{"n_layer": 11, "d_model": 128, "n_head": 4, "n_kv_head": 4, "head_dim": 32, "d_mlp": 512, "vocab_size": 32000, "activation": "squared_relu", "norm": "rmsnorm", "norm_place": "pre", "norm_eps": 1e-06, "positions": "rope", "rope_base": 1020.0, "rope_fraction": 0.5, "qk_norm": true, "attn_scale": 0.256, "bias": "none", "tie_embeddings": false, "parallel_block": false, "extras": ["some layers without attention", "local attention windows", "capped logits"], "init": "uniform", "init_std_qkv": 0.0377, "init_std_o": 0.00805, "init_std_up": 0.0377, "init_std_down": 0.00402, "optimizer": "muon", "lr": 0.00305, "beta1": 0.93, "weight_decay": 0.013, "lr_head": 0.00496, "warmup_steps": 0, "schedule": "wsd", "decay_fraction": 0.821, "decay_shape": "linear", "final_lr_fraction": 0.0, "batch_tokens": [16384, 32768, 49152], "seq_len": 768, "doc_mask": true, "train_tokens": 347500000, "steps": 11906, "dataset": "wikipedia_en"}
Each number is 128 + 24 x the weight over the matrix's rms, rounded and kept within 0 to 255. Layers, rows and columns count from 0. Numbers have three digits each.

# layer 4 attention key, 128x128, rms 0.223, rows 55-127, columns 0-127
125131173175138131153145109094170111122158110118124127127090139113068144124113163126144149139193103110130144135177168149146121118116139151149127148140120164111111096100139138128136164142131107146133154094151162151086124115115125156130161127131169127101166099112106167127155095120131202183096101124119104103144103117127160128147119116116092156115126130110099120152115122107118151144129
148102086112113132146104147139118121142087123129118113150123114145119176119147126137135129134100127111103114101158112094158160121119109139106106149135168160122109128145145169151112111174158139091081123171110099164118118121149097131147101105151156069159137155115152136166083109148093141122136146071100134080138124148151144117095099132168160089144153124145157108128081124113112153113102
133145135118183128125141128112142131147126096154153152108123119145132163136162117139139156172094065152128113132156076141162129151111122175102130143124126116135165142127116107073124159103168172114078076110110159131170116094143126085125168117129131120189156120115136135142096073093158161157130136127137150095146086125098158133121092139162146158183131131125171077133061080169079139153138
141139121102146100120158173127169140111130123132165107132112132123148138158065154139172175159115140145152173098131109159105129128135177154124136104130134094174138098154145082126118123127094108142100197104109183094102150132135150172162125162184097170110115130152095141146118175132153135142124110135133126121136148074180146140116147125136157128126110129140066114145133140165129108101073
112170134151136135160154099101107123112173176157129134124127121074080178178116176105124175108076110096136083103144122095115088150154113164130106132163100129047096133106114119108133114140084089135143138117136125155121069092133157134141102185102083102108132126161121076093182141153080148105139117118125086120144158106137109134131114154142088142111162138116121127109133098119168128110159
104143175156155116137086088098159117098154134148089051076095142120104137098110143136079097127153154116153104127138120129125088112074174170149124156140105095138126098089136134097147126146179129092107112103149125119125164124126138112109118117184135093148071114154162086068106122154196134088180164097108137138148146125150137101136131127113172124103118113157105149119123139070148102173140
128108107120166123096128113109147184136121149167140117157125141210144114095113096123118076133134137135129121125117139129193149179148096123130136129175073111160107162140097119161115140125187083109105208164087101108178133100140131136118109163173108142122146121121117156122115062132151143122124130140155104093106139139098133097097126150093103172141115151094126109155113125157118141167113
092151123160140100124156147126172136086131133136124133091065111118159125123106127128117136160157154144108075163153105101041118136101158101140111140128130154118091118073131153173176084127101133169116067127115141137115166128146159138095121191180123106168122119128123104082173116150132120101134138110112113134074137133111162164122144120142117165067117088162156135130097162145075139110179
115118134112171093130144165120104121115166105204151099134107114087096115132169149217124165125116178165131100132077162134087081135076136124136078082141124103151089136104141081070162096065127104151179125087127157089169137079125107132138150226146133169129140119099142118101093126161118119111100068119082104145116101079115100120094170125104185100114108077124136135144090147099128073142213
143135154120101127127142092138117139127145136100147096117110120124095127132143135122135188121144159121148107124137152082145114145099114132119118122136136144113084135103134126098123116158153116134117141103127093106147136134136116110175122133115083107127126116093140140148143129136126168149118133136103142110158150165132114113101064103117152152113096111134142131123091117150139143118101
131122119141136115089126116139116143119138099155146068131121158121121120111104142115154089172126129125115130124135120122099106135133115155137116139119148135107146137140159093117116115120137125117172120160136116129113110122116141123108110114119112160120147124125100110114109106122146153120105140130123122165144151121137141124117111138143122090179126122144133110149125141146129123157147
115111116118117111105124145107137106099160106167139095155093173123122131120112118089135095170107110144096206125141142128137107141153100132154130138121168163132171078107134124104123115184102067085150158162115107132116109132118122150123115123152104108095090141107102099107139155147151157077145131114096135119126130119151155136132119147127113120162123133092127119149103163158132171095116
102121085139105088149118124100126121099151148140093128164134130136129110167128091113109112150097120106093180127102122145166074142111102130150123138114123130136117142110114111122126113144100079134144107116085143090152114131122141154119134169112120136082113110100122150124164157122132125104153138131126157121141111139133101102132126138116134151124127138115125122114126118146139166127148
126106108152120142138108137097104141109121141125125148136157174110137179121112097094126143140149113100109173127074116116125083142138132123140126124114144143142139120090110134132103157152115102165157137103094136101118129149090160149140134161110129159089133156098075111131163156104135128104134114111127164123137124135132112119136139177144135138102132169088158106088101188124136157113170
152114125129109136104119172151134151137139113092091140129140121148119126139122125116128095147112157111132174124143141131105126140193100128152156134114148097126161155149142122165110140118102095096173115122136145149106138142087139115118135118078130156105178110134102163142164124127117103119118109104135114149114156163186077138148114159093072118109083078119188120145103119148094118141118
093144121104071163146144111126122147087170159151141116162064167129138123129116147137142086115130149130151106137113106145107113161143105100109124100122132102160128158136145144153171120147126103133131111124177183106137152096111073158113160126123105141144126087103138132156159133141163147090125128119142109182124122166168149098151102093123112166083163148095112149154127103123128100131075
130081097099100141135149151093106123131132133131128091118106103110136098104167116155138128099171129135166153150130081095169105152123094170111115146126099134163149106131176130112132090122150144117122109119103130131202161166126116104129130123135118122151121128129084121157092122121139130165130131106116122135146150159122180161100068076151142163183142161143086066108104133146191119188111
144118152143163145125123126126164138125121113125129135126127137144132132130135142142108156119141108146131153124133155137156151120136154149139132135112138117122109124127114138105108130116118140128131148129116110117111124123116132132123099141155134122126123139145108111123123126129113138119125123127153128125137134115138132112121117133119130114102131129124112108128127129110130142124136
120133127134115084122141119122124128141142134136140063155115154097138137118108103105123119170102113133100137128150130108116106162111091112140139120150137132139122112120152107114111130153110132082128135145150129147144132144130141151130121110134100114135100148112138122116133131136141151122160113093140120154116128128136138113110125149150146139154113123112111107126124178160146141107102
095119113142129122121150118112146125152115158133136180146131078147129134156135087152121153110110120156135094119115122140140130126097132108117116086153110115156104144132113112157124119117104098144118120112096125115118144127135111122140130149152122126163132113108151128152116117139131136135155130109125114129132108132121116142126138095115142151113150121144130135140141110118121150109134
122118159122131168134159109136127123183114142094129166110102055156134134138144096167156139109145143127141026126130121097136157124107157116097150108184133082115113159141131128156112140056144187150100111102134114141114144117132127109130101161124142125179157147126162132161104077120092113159093114126147074140159113159107156146109140114098141120085162090186118131130144081140122074151116
098120139122143135130173120133125137152122172109132150141116077133115118115135108168141120109127153154162056124151104115129150112103143128133145103163125096113103134136131108158097116090123142147121101128142112145130142118164130127128109165130139118193132122132169155133110073111100124145111116155151081162130118112121172116109164113103158139130158096172124132127158100147111098164123
115161121115160129118125117119134143162115127101118166127097099169103145083155092130135151096129153141164050126160123071133144101110180122157154143135124103152123166168114100129133131061113149135140129122157124130110125143144126133104095146122147130172102128151109119155095129127099105149127123132119094101198137082121166121132129125096121156084126079150118097109148120148074125152079
136142148147172122140145111122099116142075095123131145104149123111126144164132134100114098123143144109162130170106123149086152078132176124169146083144107142112079104109098125130143130104146111106136147135102143117060112127133097104114143127116136120158130107142146115111137133086152116149154144188122095129098140089124134118147132154196142116099158160141084137112180081060132114152122
131132147165079123154139143156112109145141147126160124132103110077137141167111054145068107116119092115128094132107089163143153139136115148102096159132138118097077169141122152112125106135124132175104119134116108138153179127127069129121171115111148100124187154143146195141094140150139140123112138141124099050139131121123109130089151083131142104181119182111166135099135105120092129123165
165106143118179127178155153115120133154101105114153134082121117132092118129152140136120131146174122134084140110131159114120103117120153148114145156192079139117210117119110213093199130133102136157108155088138149129123108078106148149142095147127145101126112136127118084144126175088083161110122134105138150086106126114114122138136120129155145092085131067141086165145156100096145053132114
156126130131128110107074116137155193130108139109123122136157094105119141161080127111147139155156135152145152148163102122141107131089064117126123148155100096106090123124122142119146091106139111131100101126135153188138105144159130078156167174146111118110118120113122090126143115138081078153089117135125089098104171111115130125110141145117087121111119111154076138170094127142087112112135
147130111140074151108132148167115130096127141124121148113155120145150101142095124114170181144157107096159163114105081128146109137108139118137116146132136147130122108133162120128107122131082164154108135138074162140134124147101160092105159119059108162090145107171152144149084148136117109144158081109121098131131111186165070153140124064126144098161123153088160137087091163116147148132131
125157158119178161120097122170134198136106138080135163092151142103139106114116180125091113147132177075185129108117144123132094110104159106146129111142093134067129137133133096161125135116168116078080142124124140133156150107154134100127147131118164178119132130132125111194126085114119143088066084130131102133164141130129132147137115105114159073115108139123135128091158143139162117137110
116114119099114144123134116087113156090110150126166148152139142173097131120107142132125122115129135129119133118083089150113140133170094118148169072129124090156107117169133131115120161138131101139136155102141160130158084144151126168133116213131127157103132095154141139115123134089183128109143136142135169150167132096112151157137126116136169124109119125129128110162132132130171179138124
116137088136141161107150124131159105138148155094138099124091146130110078115131119163131107150098143140160106142130120142147120115103146126110162117098125128137156110155106131166121148143150129139121117172123110155070154128137139115151126130096136072134069141100196159133105137172151117069126157106137097121142089109119135108160189104115141095140090137095123141166148098069107119123092
146141167099140103155125140177118119150128119117169089104107138115119164073125145138122084090158080145150091166182100092127157120149097159045162187131118148129104120111167101074155082111176157087087113158158119187112094117144111162126120124144147118182113156159167140170106134168107138134172156060095105095165160153036206176134133104148141082152134151128091107089120105152150092116088
069128157130138137137132104070140137105124147093110112110132172095087190100140161164148116123176174129192097129098098109113086107132131100160140119126121146090163182133168135116143158113126140152150109111134134106113118113139136136176094171166142149142134126138104137126125136121131125110110110100068139127144168187119132097109114147130163135120121151144112120132142117148132118124130
131162125069190069167119161139144122109061133084122129149145170120143115169123092112133168164097162159084102109091102151103108118197117129176089148114087122128154115126110091067094149083100054124181151139094114133171116141110101133118167154161108154122115136145131104109097121086114098107140141129143129121120124135125114096115146186137158136183136113128116134138075134087090140175161
138121149171126127130078148109101150112164129147118126116119069141121143151132101087107136134118144122103054159137122138136145182102144115121132120140122086127113134148152152163062142134182186162164163143156087118145144176119142050126118063050134113134114139129117150146130140102123120150076139097138145142145135152156071077111160148143123181145152157161129118160158152124129073159157
096126138119139117165138095144132161096156108122138138107114112115146168170141124116116148105099092110108068127123182097133138112082176092115131052130130132103095131131086148125135141108138150082113107168131087095133151105115144071143077088117124143113119096080134148149122143150134161134130179120164113143154104131151169134092072097097152117092117115115123130147105215139113132087121
131119122153134122142159085141138131107124123105146099122121117095082129125086126144093177120104106130097120113112115086109104149087111160160129157126123103082079136112121135110090081103131122141103071128128110168157148107115160133168139095123135124134096144120140102115153104114119121158128071114112094098126145141124114094145067132096113086160129112095109149100113121158100138129093
160104110100140116086139136147153142121075107124140136117123135148149138121112190076150132114149112127117159116143123158148167170153130114140106119125082124104138134124156171120138153134143156107106188212079097163170141187109126128114142110126127118138141143155091113160137133121081147142096114148157106156098155168127156095171131158131097118116136096096144115130109139169112106126129
173154139120139118149122106147145134135124157159144082108093095152151106112163147141097165092103118147136087116162127125135166108103079151103075139134125125072071122087093154054113121113171120106096110123118137121137114101124125113084183092151099094122127121106143123105124138168111171160124131134141112110127082129099148152119148142131087140110164141131089130106141099111120141168109
130147159122107096103131154111147116142169142102093156125157155114105111123130130098157130164166171066162145144120113103113115095160167107113160144151097150129074074141114153173127163155093132122126098092132125137145127130096124112130158110164108126133141145147119107100152179109130133157174180158092114162099117121137138149147141132156092173148110162102140095081174125133101149107114
142111116135077139105118146126087123094134149150110080156113124042132182071124108139109136142135168130151086141131127099111135130113140080106162106158101121106141105104143164099077108124077128144115140096137153103154115095111120122127076145071160146099122134073135124129122092094126129152117122094125066108143162095155144096151119119137107133124085144114092148069140126104079076146128
120116115135117113155129093108105128133156101087119117129138143129121177134104127096114138158146107124135118114155149126139135140134122116128130116150136113138157122115141124094134080133161163168129148137113112138102118117093106135123093118118163148142119134109140121128127125150124120128132136121096134137146130157105098127142119155113132138128134123134137151138160127101137143130090
157156090114114150131127155093141098117136137150139135100125133121130145120128158139123115134155153106133135122146150119098136119097104152118109105131113130145123140157149129141156111126136128119153157120144095115115097110105115128121126126110127121108119123106123127099147150162125127142156154130106135158125138085121127149124122123110137141145096119119164147117112154126105109128099
104131156139134128133117131165152143151138139121123138126148116126141104161139136141138128112103121139115122108134109122125129135145119100109134138152146129135122136133107112120156124165126134141095116149103175141128156161103151131126120168166117129129152106141125132153144132113126107122104116097153120134123101135123132097148128125116101133108126134147115139139116124156130145119151
118131111125114124127142107135115153125142151130126131130142127139131119125122127125155127136124125130114147129119138139151134132125110132111157149126135121119115108139126131146119154155102106145104131138124133132140127130123145122129111164123126135139116142126117129147133129123116134100142160135151127121127107127128135110143149120134133144104145130134111128132140094168137153102123
116144141119125124154107153134109129110094134114118124136093165134108140103135099108120092120117156135120157119103116148111145138143126162159131128095119125117135143142129128135096119127157129119150117122120104132123118130151121131137124126111151152139121108156137136122106129139154144132139132152132124110123126136147124118122137102117137115125105143091130148174153166113118124142139
088148132147119140170160089106079158150118151131123134140098114168092144113113109123138097132150136136104116122098106173110160144132098119172096151105120110118122146100127131116128120079185155106116116127145102135160143104138125143104125142137151156149156114124131116094125121129089135110162142134134102100125115132119125144137141159143120129087108111098136139164130119118144129147145
123124135086078143176116169115129162201175147115139147145126153137119112143123099126095090124158127106096155160150092134194188090124125098153159131105142127133125141151137102134158137115141146103132130111130143146126173132136080111114146159126141100135129146139141128154073051136072067157143088124099101127138085162135131152105155165142157124173192133127143142177153086132146140140125
163067127141140156150110120141110120114128126131062144145136120117174130119137101118089134090131131157189101121146178082192114119121106126171154124139169095108093122152117174081138164137134129126200090133094177141203144130103163139099155106083101072122130073093124109030165103127123162146139141093065174127143088145128099125139133148149125140108158083155148087092124140128144147114129
151127106143138156105136139124140139160132141123147155131127100140134114110147146132157128130110148133140106143096146125137143104130109165132140106118131142156113131144134142141130124127150107118114121130118134135111105143130134116149147122143169138144157100129147144114139109132137089143139108112127116133132166102149153170106109137147145132130168102106128122124113144141115125125102
133085148128127119109162119193139141146102120136110161108129095114110111158157111153128155111111137138113125125116086088128111126122132098149126122140129134144108166122128124143135114094107134116148116153129166117161146156117139129111161129164110143091131131144146140126136148120137089116126133105145138128128132098129136109112143108140132137120142147152098143078101142128122140118153
109131118118121122140126132093100126114143130130137125140098150147121130077110114081139121160118112139124106130128121152145148145107153137135139132089121115096167101125154128126083133144160128127149155118138102134112123107137114122131110143094141105135124146129111132102117115121139146128118101140123105122124140141133135110122106115145151111133130139128148136178154108120120117106105
117154141139113114154122139089121113118109131131112122130101137129121126095113111100137114138143126140135147131099131149146163122129149161154122129086110104117154098123139130138094148111166130128123133101142086114119116116172105130118118127096158137132114157150120123103124118134132151132119128170112133125138144130153135136134092100132135120131092144090137142165165150101104113143129
131132149119148128163125136092130124112101120116106143129112100133114114143139112125144125130148160123157125125125101117131145109122126154170133128123100130146148147126140134102132130107188154127140117122125151154157138119137119142108147120139148135131125126127121112125130096136139135148112090143138140095148147130132111154107110155135160135142086122118139133131126153128113137180118
095151124151170123161123136128110130095088139117106118143089144140127123125152110076157119136095147162143110124140106123113102108136154142173120129128109136127162158150129123085126113096179133133125111131120146156157110096142123120120124102116147157142103140128158119129133144137173134122110156157161136104140125103151117122113149096093133138135072148104103115155157180129107126177089
151150100143156128098115141126160121155114134136157092144131154131144094144143146161110151133111061111121185138110125120112145136113075177124155140120147108184167130139131128102107114130112115089126109125121122149123120141132112133115154147163152112098081118130111114142090095142096091131132114116142160130114120146126129131092064113133141128159087109074118134182126143167076115135163
126154162114066101133104136115131117154145188111116166110141095088124155126127116097150140098165124128121112156098112186109128116101140171128156139163132121094096123140160147116130170070087106062123120106128138102121073143147105083127137117106151138126158130113148171137180122110117148119124115151161168121143123116122127098136131130130131091143116168130134194090149122090133105148153
162132132093118163116100151171110070131139154135147117119158135098176161096119166135131089120143140132130158200144138116088133086141152107174109136145134105111139121105151127145149082179106146154161129133145103104180099094073131107130111155133067074133125076120114068124133146171087158120167108117089161174115138072125113125155105153142106086114117120059107140138093114124101139123143
176122121131101139150113076150145171127154120115109162162082153166179079160148155133140109156094099084149089142131141167078108134169082116130238077177135090120168116151091107157145130130124119128116142094152174128156110100160062074149133143091112162098115087087124106123145152112129120194160117186154147170071131166181079111124110096087110104162144170167164129149142093134136146102092
186123162181068136137100119112134132130122119139116094174108205078112097129147139133115116135075143071150111139109133117107125104108096100124157126114113164131169161133163143080133143116134100106154132133126101168064109112112128125163142115130120074093119139146089139151162130130077086104078084120102129138101114118151071157145112137131111114116136080125198162150145116098129110106147
106084123129141108135094160131130140125127163169083169149107104137137156178077129155137118102070102117161150106109110164080118120137146101177177145123139130058135175159122155154164095127125155137126072160124143159097049126142161098174120151144106157138142141100129133123096177086144107158144126084156095121105149139113117126119077143160109101170141109143139071135148107130122085141139
138140108061125157142184171095126136143107129151125175117078123132103088064132147118146113123173165177110075101142093116163128173137075176108148139116124180126121186168117156106176101124109167161124130173129111104168102116088113186082123173143118164152084103126083086172113122151087146135159099071111146133175150071089167143148156139164126121174113146152099140115111160139095138078121
114103150115104096116139120183161138115105172131124197121118162126118100140125162124149141128121150127094101098143121144154072106115181118155148117126172112081134116120155089118144118094158115132150098071092159126117149156088140161105136125091099140116170136160109103129141110104147102079113108205128135154126142146089108165154112177107088108130098142077117076145142125066123108122160
167114124122117179104150089122099096101094116112170166127139128144105168088109160111105106105145163107110096115169124123084150147163156152144158152131143121113106180123141113115141106132107137085106108141110133159112129119134156126145116118165156115079154125142110110077165098115132094139076081173111191146111133128115190161123097169117129107151186110133114091118123135158114127145123
088093121079201169145131071142150131105174106119107122114112133095140166173123140142071187180162113077128149096116137075172166137090168137102139108095130165114133127145122164141145098163107095120127146121200137124100087122087136112120097105105159142106128108118098084124131094097136137146135111112119093140107179164132155125134091087152131129150165137099094153102100124113086155137128
196089074113066128093133113086110086122086103159111112138103097105098107101076152199148147083124175119115155137152156117129109150118116121127138122164143122149099091146106123118120084169160098142079138122171112108060165105093090149107153171143114103103081115088169156141118095119108171150127140095091126138130107143136120124143082122120120155121091122130138147112133176071155096152114
116159079080123126151120166109195140129119151114137140157203092115118137143120166099175063136097151153120152097110123150124135118166085159132144168146151092108139104152129137144122143125079120199142079086111197137103137126171120126113139223147106116098127117132124140154112114153121142125049074143133124124164155165130105101143168103167103158089148121150110123196180172148147125106126
131181122149098097122120127179128122131119176117095106114110062114095118133162140126097117134123185089143139132163153140109123128137105095162182184145102150133108147140142116134116154150110095077142110130121109138128136114149152158115149111098160128186119133118115070090071142170102211141114088099113090084121139157086172121110114127114098125161167144092170127075081179179120142150167
142170108133089121190142123112138178158093138075205153173167155104151119163128104129162136138127146137093118169132143077136146152152115140162152176116145085102161126090158080138086123179120088072169119179111169108090096130122111163157145152166119153157150107157140142118128102105150133110166141128184083145187167159167154126163133130121137086149130094064131140167160142109121090124128
174126163143135162152140106178100161158145148105079159121155128161032154127111150174132102152159079173189117129138126134153147104106083117151147095102156164140134110096160173145112088150128152165111112153115162140134117127117167133128127108115117129097116101194092102154136118140162121178132156123117144097148112159116136134100144126142173087108104130153138141090144152166130156064127
126157115068127138114110085155150130170095150130118106137097133083106176113133094135083147095165155162121120115094132171115095128149110192099138160169155175129080130107127136143133128096103099150091132118140139104154130166141171075099138126143112090135120094121085110101115124065168097077142127114094082112135097112136151129111102122159137116096082091153150179130123173133129148138119
122154142103117088128167082076134142106127123142102176133110128082155133144128143133117092049113149145148108154152084117124167126176121123096100140200117129130104153152166184152074136118100122136126158105125092106152106124134162170105142144161147123118098104105121117146110073086095171136148107140133096131118165085072164122127142114107153156121118108143127121115168116146112114109169
141125112137122146167107123154129143168147113113099146097155143117124100156141121164116136099089109166114100137103110125075147109083129115159115113116169078149176124166110107086145061155119091076107135116099142097116072115150095128116137139157130123074166115129134085100132151119034124128117132175119107109127078122129125135148183125099150177105117091119156099129111119144154095114115